config.yaml
num_hidden_layers: 10
hidden_size: 224
num_attention_heads: 7
num_key_value_heads: 7
head_dim: 32
intermediate_size: 768
vocab_size: 1024
hidden_act: "swiglu"
norm: "rmsnorm"
norm_place: "pre"
norm_eps: 1e-06
positions: "rope"
rope_theta: 1020.0
rope_fraction: 0.5
qk_norm: true
attn_scale: 0.331
bias: "none"
tie_word_embeddings: true
parallel_block: false
extras: ["local attention windows", "shifted keys", "gated attention", "a norm inside the MLP", "value residuals"]
init: "normal"
init_std_qkv: 0.0461
init_std_o: 0.0103
init_std_up: 0.0461
init_std_down: 0.00557
optimizer: "adamw"
learning_rate: 0.00248
beta1: 0.9
beta2: 0.98
weight_decay: 0.092
lr_head: 0.0096
max_grad_norm: 1.0
warmup_steps: 530
schedule: "wsd"
decay_fraction: 0.362
decay_shape: "linear"
final_lr_fraction: 0.0
batch_tokens: 131072
max_seq_len: 512
doc_mask: true
train_tokens: 548900000
max_steps: 4188
dataset: "wikipedia_en"
Each number is 500 + 50 x the weight over its row's rms, rounded and kept within 0 to 999. Layers, rows and columns count from 0. Numbers have three digits each. The size before them is the row's rms in percent of the matrix's.

# up: layer 3 MLP up, 768x224, rms 0.0822, rows 601-619, columns 112-223
# down: layer 3 MLP down (transposed), 768x224, rms 0.071, rows 601-619, columns 112-223
# gate: layer 3 MLP gate, 768x224, rms 0.0817, rows 602-619, columns 112-223
up601 104:582462542517514573483438520604504548441510438603600487515562522504525511515453445511435467502524496502456395460403497470456436548518506473467530538545544411576538463421531535520538485531455544499601516494490475504558651502554605491519617633562476517547477461530518489440490504527498416459475518536471512525557523530532517464419542509446
down601 101:540515567572456555541463538406495401472495423511470552538557598367401479479494507553425474528433443545464521558588442553527437549559472518413519530501544493564413439455474496582385528507454495523461439474481389527553510543492442500485489620479409520459405467446433472573520532469544549477506484524503471448453473393599514475438504500552
gate602 102:422479478568499461515616467507501415450512495472435571477516509526490491408437510530533515509522564535544345585467458442495516617516546531428516561523471495477450460455455546466502520472539483405521502466480534481619537461461424543508427562476475503476482617530490500470481417623570428573519468560517515592450614477524432566379615418567
up602 100:580509437422525455528500467505446537494374412544462516461505372497442493397581472432458478495554431539480518576540506435470488523607535529476466517542483479465453505461466451540463483529446451483550435427353379563513537466482542412550550569382511432464437436465519517430489475529418497533479492549459461568513525569518456533481539520513
down602 103:363484631549489478447424520445509545508494448556403532402491504481574472442470533492438490405481502479467465534567527513546467477492530512548477441484535502480572434515574473499598443546475534472503514410514510527596535544450407565500525651492514586575480545549435391478643455617484509524548453455447509483524503433496524463463511469452
gate603 108:444545409499486507499620521449457532461515441387552486480460556497452470537532529507624470506423451527452435432490476458597448517589488502484498507477474479533441476571483479589470475446446469516524498484565446458507521437415412478497559430450535564526433504542487475464485581519406435460579437467561498528505637475482467549535451453524
up603 099:526444413501552571533446494580495495521459478476517547537476485493483540455522422473468419480541498418464437506572492477551535483553514569416510574438524535492471562488433562442499475445408489524494475420550430533506448559592546565532459422482553464495520431512533449494544495492477415445429559499590571485483557497570546554492515554459
down603 104:621502503483520438584520560493571563446558561471494495555500465450465429497416559420360577452472495531524509475468532484470466514483510597488519465502534532528574437428593510606512462519558488478570528458524490605526457436606495556424471433487493571515495488531456505454520487477523519522526492448406488538527459511453455507482479512531
gate604 099:503430573495477451549486513590581563495520497520559531426486444487523475403573558595576505388522532399494476400470491515425449446442443531468448486522591451534488478518546482547433548458431479505492515495604544466554503491497446634461495524497531504507528560415461461446457519485487450443465584497511454430464518444517486517479491498523
up604 100:499542518589441537581483516579402538499481566548599505500454403508551438506512462555558435509445548512487509588513467530392487516617529521534508588498509543579423505544431466554469471545418540535525537551533503474518518446483487474563469629547509440553517518601485506464482487554414525532478565527490468503478556511488497466542542418402
down604 102:473566473477536485511462580481458428452508623509471535562558468464457472528489533468520493515517482515413517545504510494593507547501416517625375463495474488474501477492410506539466458511488556477590529545543440444461544526565536481500514554471411515471524514492465442446649562539473568646490552565456482497480433541512478428431506526530
gate605 096:435548494434507505522487488423522498472466421484553520552461599414480498527586461564559487577442590546508450456468652475415531479586446514516532502522523464418520546508526505586518395443476499486482445541418451496506477486470488437609485452556464495494475468537483428521437494520423521518489570502555445588541515413532629596491523504444
up605 100:390555559529529513532543511522602492476508459534571534589516474486554528502534481465400500502525601514466442554505486557436453429586590501488533483529503455657469553459462564491506413510502508383413497477431565454521493450513559420577563569550479525479452506517596452446419479550441466505476479455524505475433519407449488403530487504447
down605 096:442479483573520530458529521477503536486575496460508533504438441686528536528478544536468466502456536477446483594460455462530405451434569584593561526550478527456514495458469448479502488605600570524474501483492581525441541483537400492472458553550488539512550472464468520468566484550599516521537505510467485604518510492395510527470551550458
gate606 099:588478468541494417481485540530502551425481471496535506481492423476568450647533437445519450518504547543488456532465462453545492556481538524570501469536534494538412538518516433557443498520486450374390563467481418482477484560376484409541452498492538519473416522384473510437439436534520491565535535484592491568500569473506453549550455479492
up606 102:568553525506495438487460561508542531460488508496496572400392469485455480527487504567479593560475553541504383605511440452495499473435456533388575485505535487555534473512578556482538567411476514404471474467446530570437583496441529471499516494474486483475598499499473553509458478516531562480518491518627435461487399464455521484425392570494
down606 102:524421494411525526538512527532436404558495533583581493506464407549390462487520529515506658526536569373401541458466501532509493542497432493495507508489521446467468495458509542462476482471502545476513474425535430495524500566578457483581435494533560502403543576579539527509552434478565516431496676518457491518488582487492526458566465512446
gate607 096:540414588515441484542439508534539551507447472509515586544492647442557558542490521555475487447451528512483553502458528531525461498426523569475535505575447489487421552468473516569524612452472486488481479501485395495573464553493462500425527460467575564486408473450499502523464486606573553454540472544429501573521542523441567481509536403481
up607 099:484515411413556557431554607445510443626486587569535516517547477552468514486488474489497506521487506535476527477557471513458490453452524449500451508504431506479438553502608553540541445508603483557518558531503518513450557471409379516493481461493473436555471531511589462482539501398511455478465530535493399585547555540437554451561530564651
down607 103:491488455456586416489584527491476522437471550502467456372434490562376487574534393494384510532530446535496562524389566539510439556495529513584457499506519595531479466545402507504480514497423558469552523503528464480515441517508497473485459504495496452502563510580501520439454514485538447396616514597541544457542461488546459492526443554514
gate608 096:530501522470466598441468531493459446472395424460435522458378470532437393507469548530540432454429417465530563518498471521596558525494554539561461509490578557478444504424477575574508528516533541487469466504522570504533455510462517431516502510569406613598593555427490613496580491448490445525532487429426577469484472488553488422440475491577
up608 096:532545436575476489450442440510542628514475523521519460504611490502496606422481551439524517418517553434491522496476429588492448472465529470520470442475459482502570524566470514420411545509503507381444472536551509575457485453541378518486438469531546497467463553468453596568516517474537478456549450483506483487441568489424445545553499448548
down608 102:405461528463494466553525515441528479600498557575491488495579510552488518558534525534505510469505575535475489603509496492588437451560597603481445537476492568537420538502566523542507472560431559559461498490406510520531542512445506457419652490385481568429485440501532441531502447541450503514519481520498478535592489497506490410415543476464
gate609 095:559529571549527400533483485511553599556537460503538518469573513506512467510494547550470550475435535481423526535463408554474575442600423533496517478545550610589483453495570486502451491484482513438477512536602439481461474485523510493516554504487430482440456510554515490517530570607607472475514447460571513472455625463461563600530561499402
up609 097:463507533527398486511528504534541383514459418409542514496437586415494494575602513451478554481547457465461485477458462471494405421508520487543520554445520468571499495526450582564446479459532536535480448474567513556454463459481554517441407500473445489494549500587513585448531456546514435550519499624499504507468541481522518463493479470569
down609 103:506516517457403534527579529444422455497419580674563504555477569511548497503473501484547523471524456594424496449549488549515586549481542535464494572504413417420467471506546506568595466491572590510472481535339510585579512539504480527548564478447486526546497555483460450519537415517514487496520579456448468365479472562496480479535444535518
gate610 098:448505509467429510462497531445524402429383403471459513522607453487558463482488489595517530569457557511450453495494464503540562537471521550590491430574560458369473482434458516503440523400512491458397558506511506447521535537548434478488597494452572497528464467488562509501412475495363473476546415483431515461487507532480493520534506528535
up610 098:404572476435418465460438492482461488408505510466411441415540526451508427520548522445444497465492480427501575450512546478477494402455584470562455497492604529529495394478513446528534531484496470437497633514452491567501500469572533519548586475551499455436535464557547500480488521461538494560401492504482524560567479464498457612528490566589
down610 102:449399451438513472457507417573546477506504506471539593533539538441500388532484529579532525621462469506474507485409413400521617468498440460472428488553549450516555502515387501518407504580436505547532438454517465495466507456488527434509461460507512512493506492526448570435469511547610455476575478598487436564515509367513542480520455470536
gate611 094:527464444458499487482564417459545482444579449400601477436478464479323403577453464459371589426513597463486432467497480420401540495437475448472505443510443423457486531511568536551506556449609450494397480582517580453569578476460427427465539472465523524418515498526544423469531542524493561445533561451471485499503567455478497503584469459526
up611 096:509445548486476523447474476473469440487448423522455554435409535547430401470405475483488536524480469500579590580441485430453516478419532516481451608449482345416594487544536553465512469544517498410508545432454609484458467491437485472492516578531482579507383508486550507530481412504501612464428501507449440409447492426514477409544540576487
down611 101:501547531603502431537552544505524512581520520453588505575466486496510538524420577488552505467609428497475421527490504548488483539482451509515411405432425467556426526512528510526521502629478553590529475530548579543538585493529514484473485462455542543473452495499430480573478534556456556457433512529465510509445475482492465552495522499525
gate612 099:454491400546414525557528487581380556563491485439494465450538416525482532495530478498539489490448509555524452437519481518537396517546605478554569430562424599489540477473504477522458498530370494454642498515518521488528492554517451455473553515478587585507461515485392507512604533514536475462426497468465479444457565490409502567529533508382
up612 097:539549446528486373501426529481510405508555438549561474489528514483438585469560613577510437489513551468492542529517461466493515475451506495488576477465489490451493513433466376449462454496589488551425483602458518422402431436519508430547458403523533515491476492511594506509462495520514531383506480527419405516660489463529459477491554457449
down612 092:496508620533501597445470514487492493465618482534537480514495486599474507460505537485617360482546555563443539509420513527557484491508301459441531526430574438517496525566520459449558515521469427482510444457472499455473608435494597490550488469449444498557490516475511501472483553512520502482580516606490503489506456478578524458569499489490
gate613 100:486530440410440447503485524346359478544478517466429488504459520541527444410437473587450435388499489372442461512487418502441504466648484479558479525571479605462486579489526496556412575473451500500487586496489539469534531487457470506468550502438503501487470515538506511420603609492531499507428516495504580462601420486441434451504483557517
up613 096:469528537534623531504567503480470540504582447489530447454497559491522594458484475423535356588534515492559458514494475464537400435491474558468563485480542557501431441418552596585477512478564502547492382365525401503486529496542506437507470515435492512477504579467491539525480404583570475494495409538549474507484518438501632531516480539471
down613 100:393589535493471547502526542522415537562587522546554541490499458487401505588515436522533494497452535543428528484486506562518478557414518422505438473473451535472561475598543579412437539538433447472533589521498496559485428477496564506552527553522553413538456477501527461527415440453499460503617560478487538423466446532434482571467450513506
gate614 100:363498518484442542476475531483516478481560487463491545434464533580431444477579519507422467505428489556463491417505501506470538462483526529407509602574480508547374515530573496524496514478459567414485447514494513481609408472469511580505587539527542444494555572576514512451513537458430471479495506550594407520457525491563498528472586511440
up614 101:417527444514538489521553475553594541456525486491515521463518537507561516484507547601479500530496353500485490555548521557483438486504513496516524517509592533521606411508448448508511443571439482528495438510493379481434518574414346486484560546454540526511529493495530639616536593525448477452481505584504499457543521561440489530548463396566
down614 103:537444513518412546470525532455444434548561421469559471463490486565460540483531551480506484472514455543492475475558492429431519459558504426512516544477507531588568555460526437479402487499551482550446513472455564568466513557504578586498450456407454588494463550585506538481520449491497503589478474474484443488549422566458504493510478478551
gate615 101:465454495478490466477505466541472469497438507471443512466508506565450427369514454557495485578458521430651527516562581401521551525526488441546452516499439561639490527483523563543479501438564464540526512365562501487426446546451457444528523577560516543515432460525561506499471506486472505537409533449402451571457550539560467486448561440404
up615 102:502511599553499551579520465557478472471463551557444538501495499475579491518566481536571544464366567463474484558473659552529560567561535517554539486555485420414482519541503629495477569530477510504496443504490411429476536531423427492539517566540505584463471516417468519560525568505588471474562509528526511522477521463470558510477503565504
down615 101:473530453560524452521470519544410508500543540546539487506497470553483501444480554475457454597561418567566562387509490574467479432581442423493507488526531559547538435462504451469520482514526434449580571563605519549568530563469571523464428558515565510523577393615571534513520485591477479567414578560498490544578543550466473436477436400520
gate616 082:517391515505501496481423474467561472509593534447497491465492519460480458478503455450529438522534541495550531492471536528507480524500443430589484492396420456457463514602480468535456534481438513510491472542490403548588533473487485563430517467495538527524549505433463506500447566527463432469475516543476476475537481507455461526499530478522
up616 110:525417603479510502507422480444557477505510488469513495461523488468418455427474435517562454503518537463516527504439504560442497467487417416530412529465449480435487533538560458500483527507399500528554466504416389577549491476529524603430461446508561555543570515438454476511437513463435423444486567538527526521535491490475460512496512414512
down616 085:482508441550473477531545561500468529491496489514470529520451472566551570472540597538455525451441477543478477495508506474537562507534554609448550480586585498548535492443495530469520525478574443503469488462540557493382494549430482423559562563474461423433467461565585523521530468513538512563536480456490508550463525487520549455477485551512
gate617 098:486508416483415510423449527570497514575449547510524611408510562479517492459532520432486506541529518504451544476562563491472500510552450495562536415577484515610484458519584472563463440423562603509519538567541451531472504497520508512525479522582510544560576568441581470440591599486439500424489606499424519598451495497447484453513485454433
up617 101:513520492542529463534504454528546399510505488442429488559571415500466454566528470521441412448475443433383549450515536423475390515518496444418545581432623553529520442536550484408576510477449569485488515518547545467463540583431535579507487461543463537520528519483420444488392518541409438513508453486452474557539477501452389496460453456551
down617 100:550468430459525530518538510433524488590549543403529541522546667511532392563404485434477476447618488419581450508572476493431530473497465463418554387491427454495371576560458502506435414511587550440483567543470552510510474524475451495511531536442495401445622536466467479485517440508476484478559551479498531541440462534503469545485473584537
gate618 105:423523473529525495472468530582572477437490465495461435507529513554518511528482476490461524492425425517513597611477491500486485543462535476472490445521557502582431517432494487521550448475503559555511514495415547507604479494526480477430533401551499503488549511467490503458532497538603442528379650472492585494549427533519503558531447494536
up618 105:507515503477535474496389520561448535474488510438525557445483463640458474575529568484460514479558472534518573576515513405476491519386454489479463463391547519518545495474510431508498485546479462445427507513491421480571468500529522470439521414474627516526498423392531558469531605446496483592521506565503459493530498519527530566521479547474
down618 100:463513485487515507548521460503551480438481502511482488487547502466463564488557532437519489459542448451530480538491474443483441409421512429437501457599629477493517512596501497515428517499561474448471465520461460491571498530490512515562441478531551477395604555540443532558503530595392443483465479508508542491473561541436380582500431590526
gate619 101:459429539516479508486550542433448612460586544501465457513532511409460517452504507476577553450506414436457442429520411512501473527541502461498442464607492458546549385564589519473558544523487480547556582445519473518546551547558520475537486493429558586383524449399547540472534417470574580472558588547529416532528485512453483501550502486589
up619 099:503506451534471477561570565556506477449478419404492441578537492435437455505571533563478444505525606551546426532531518533517568483433433481496419470613558463413454510557522556504497495494516518430487624526356506510439452569503561571421526399529535531498570560558418550442467567423470470503512561452518489544537492460497451545431560551505
down619 103:475534560523465463559493507386532464503487490449454476569395517474533469477413509518503446525441490530498415513460587561442460440567416524471446411468461408519491419525466585451448443460499563468597663464494527516567505498478438540540517501498409578545513543444499516480560461400538465519492519538575525436650449544543471513498395505547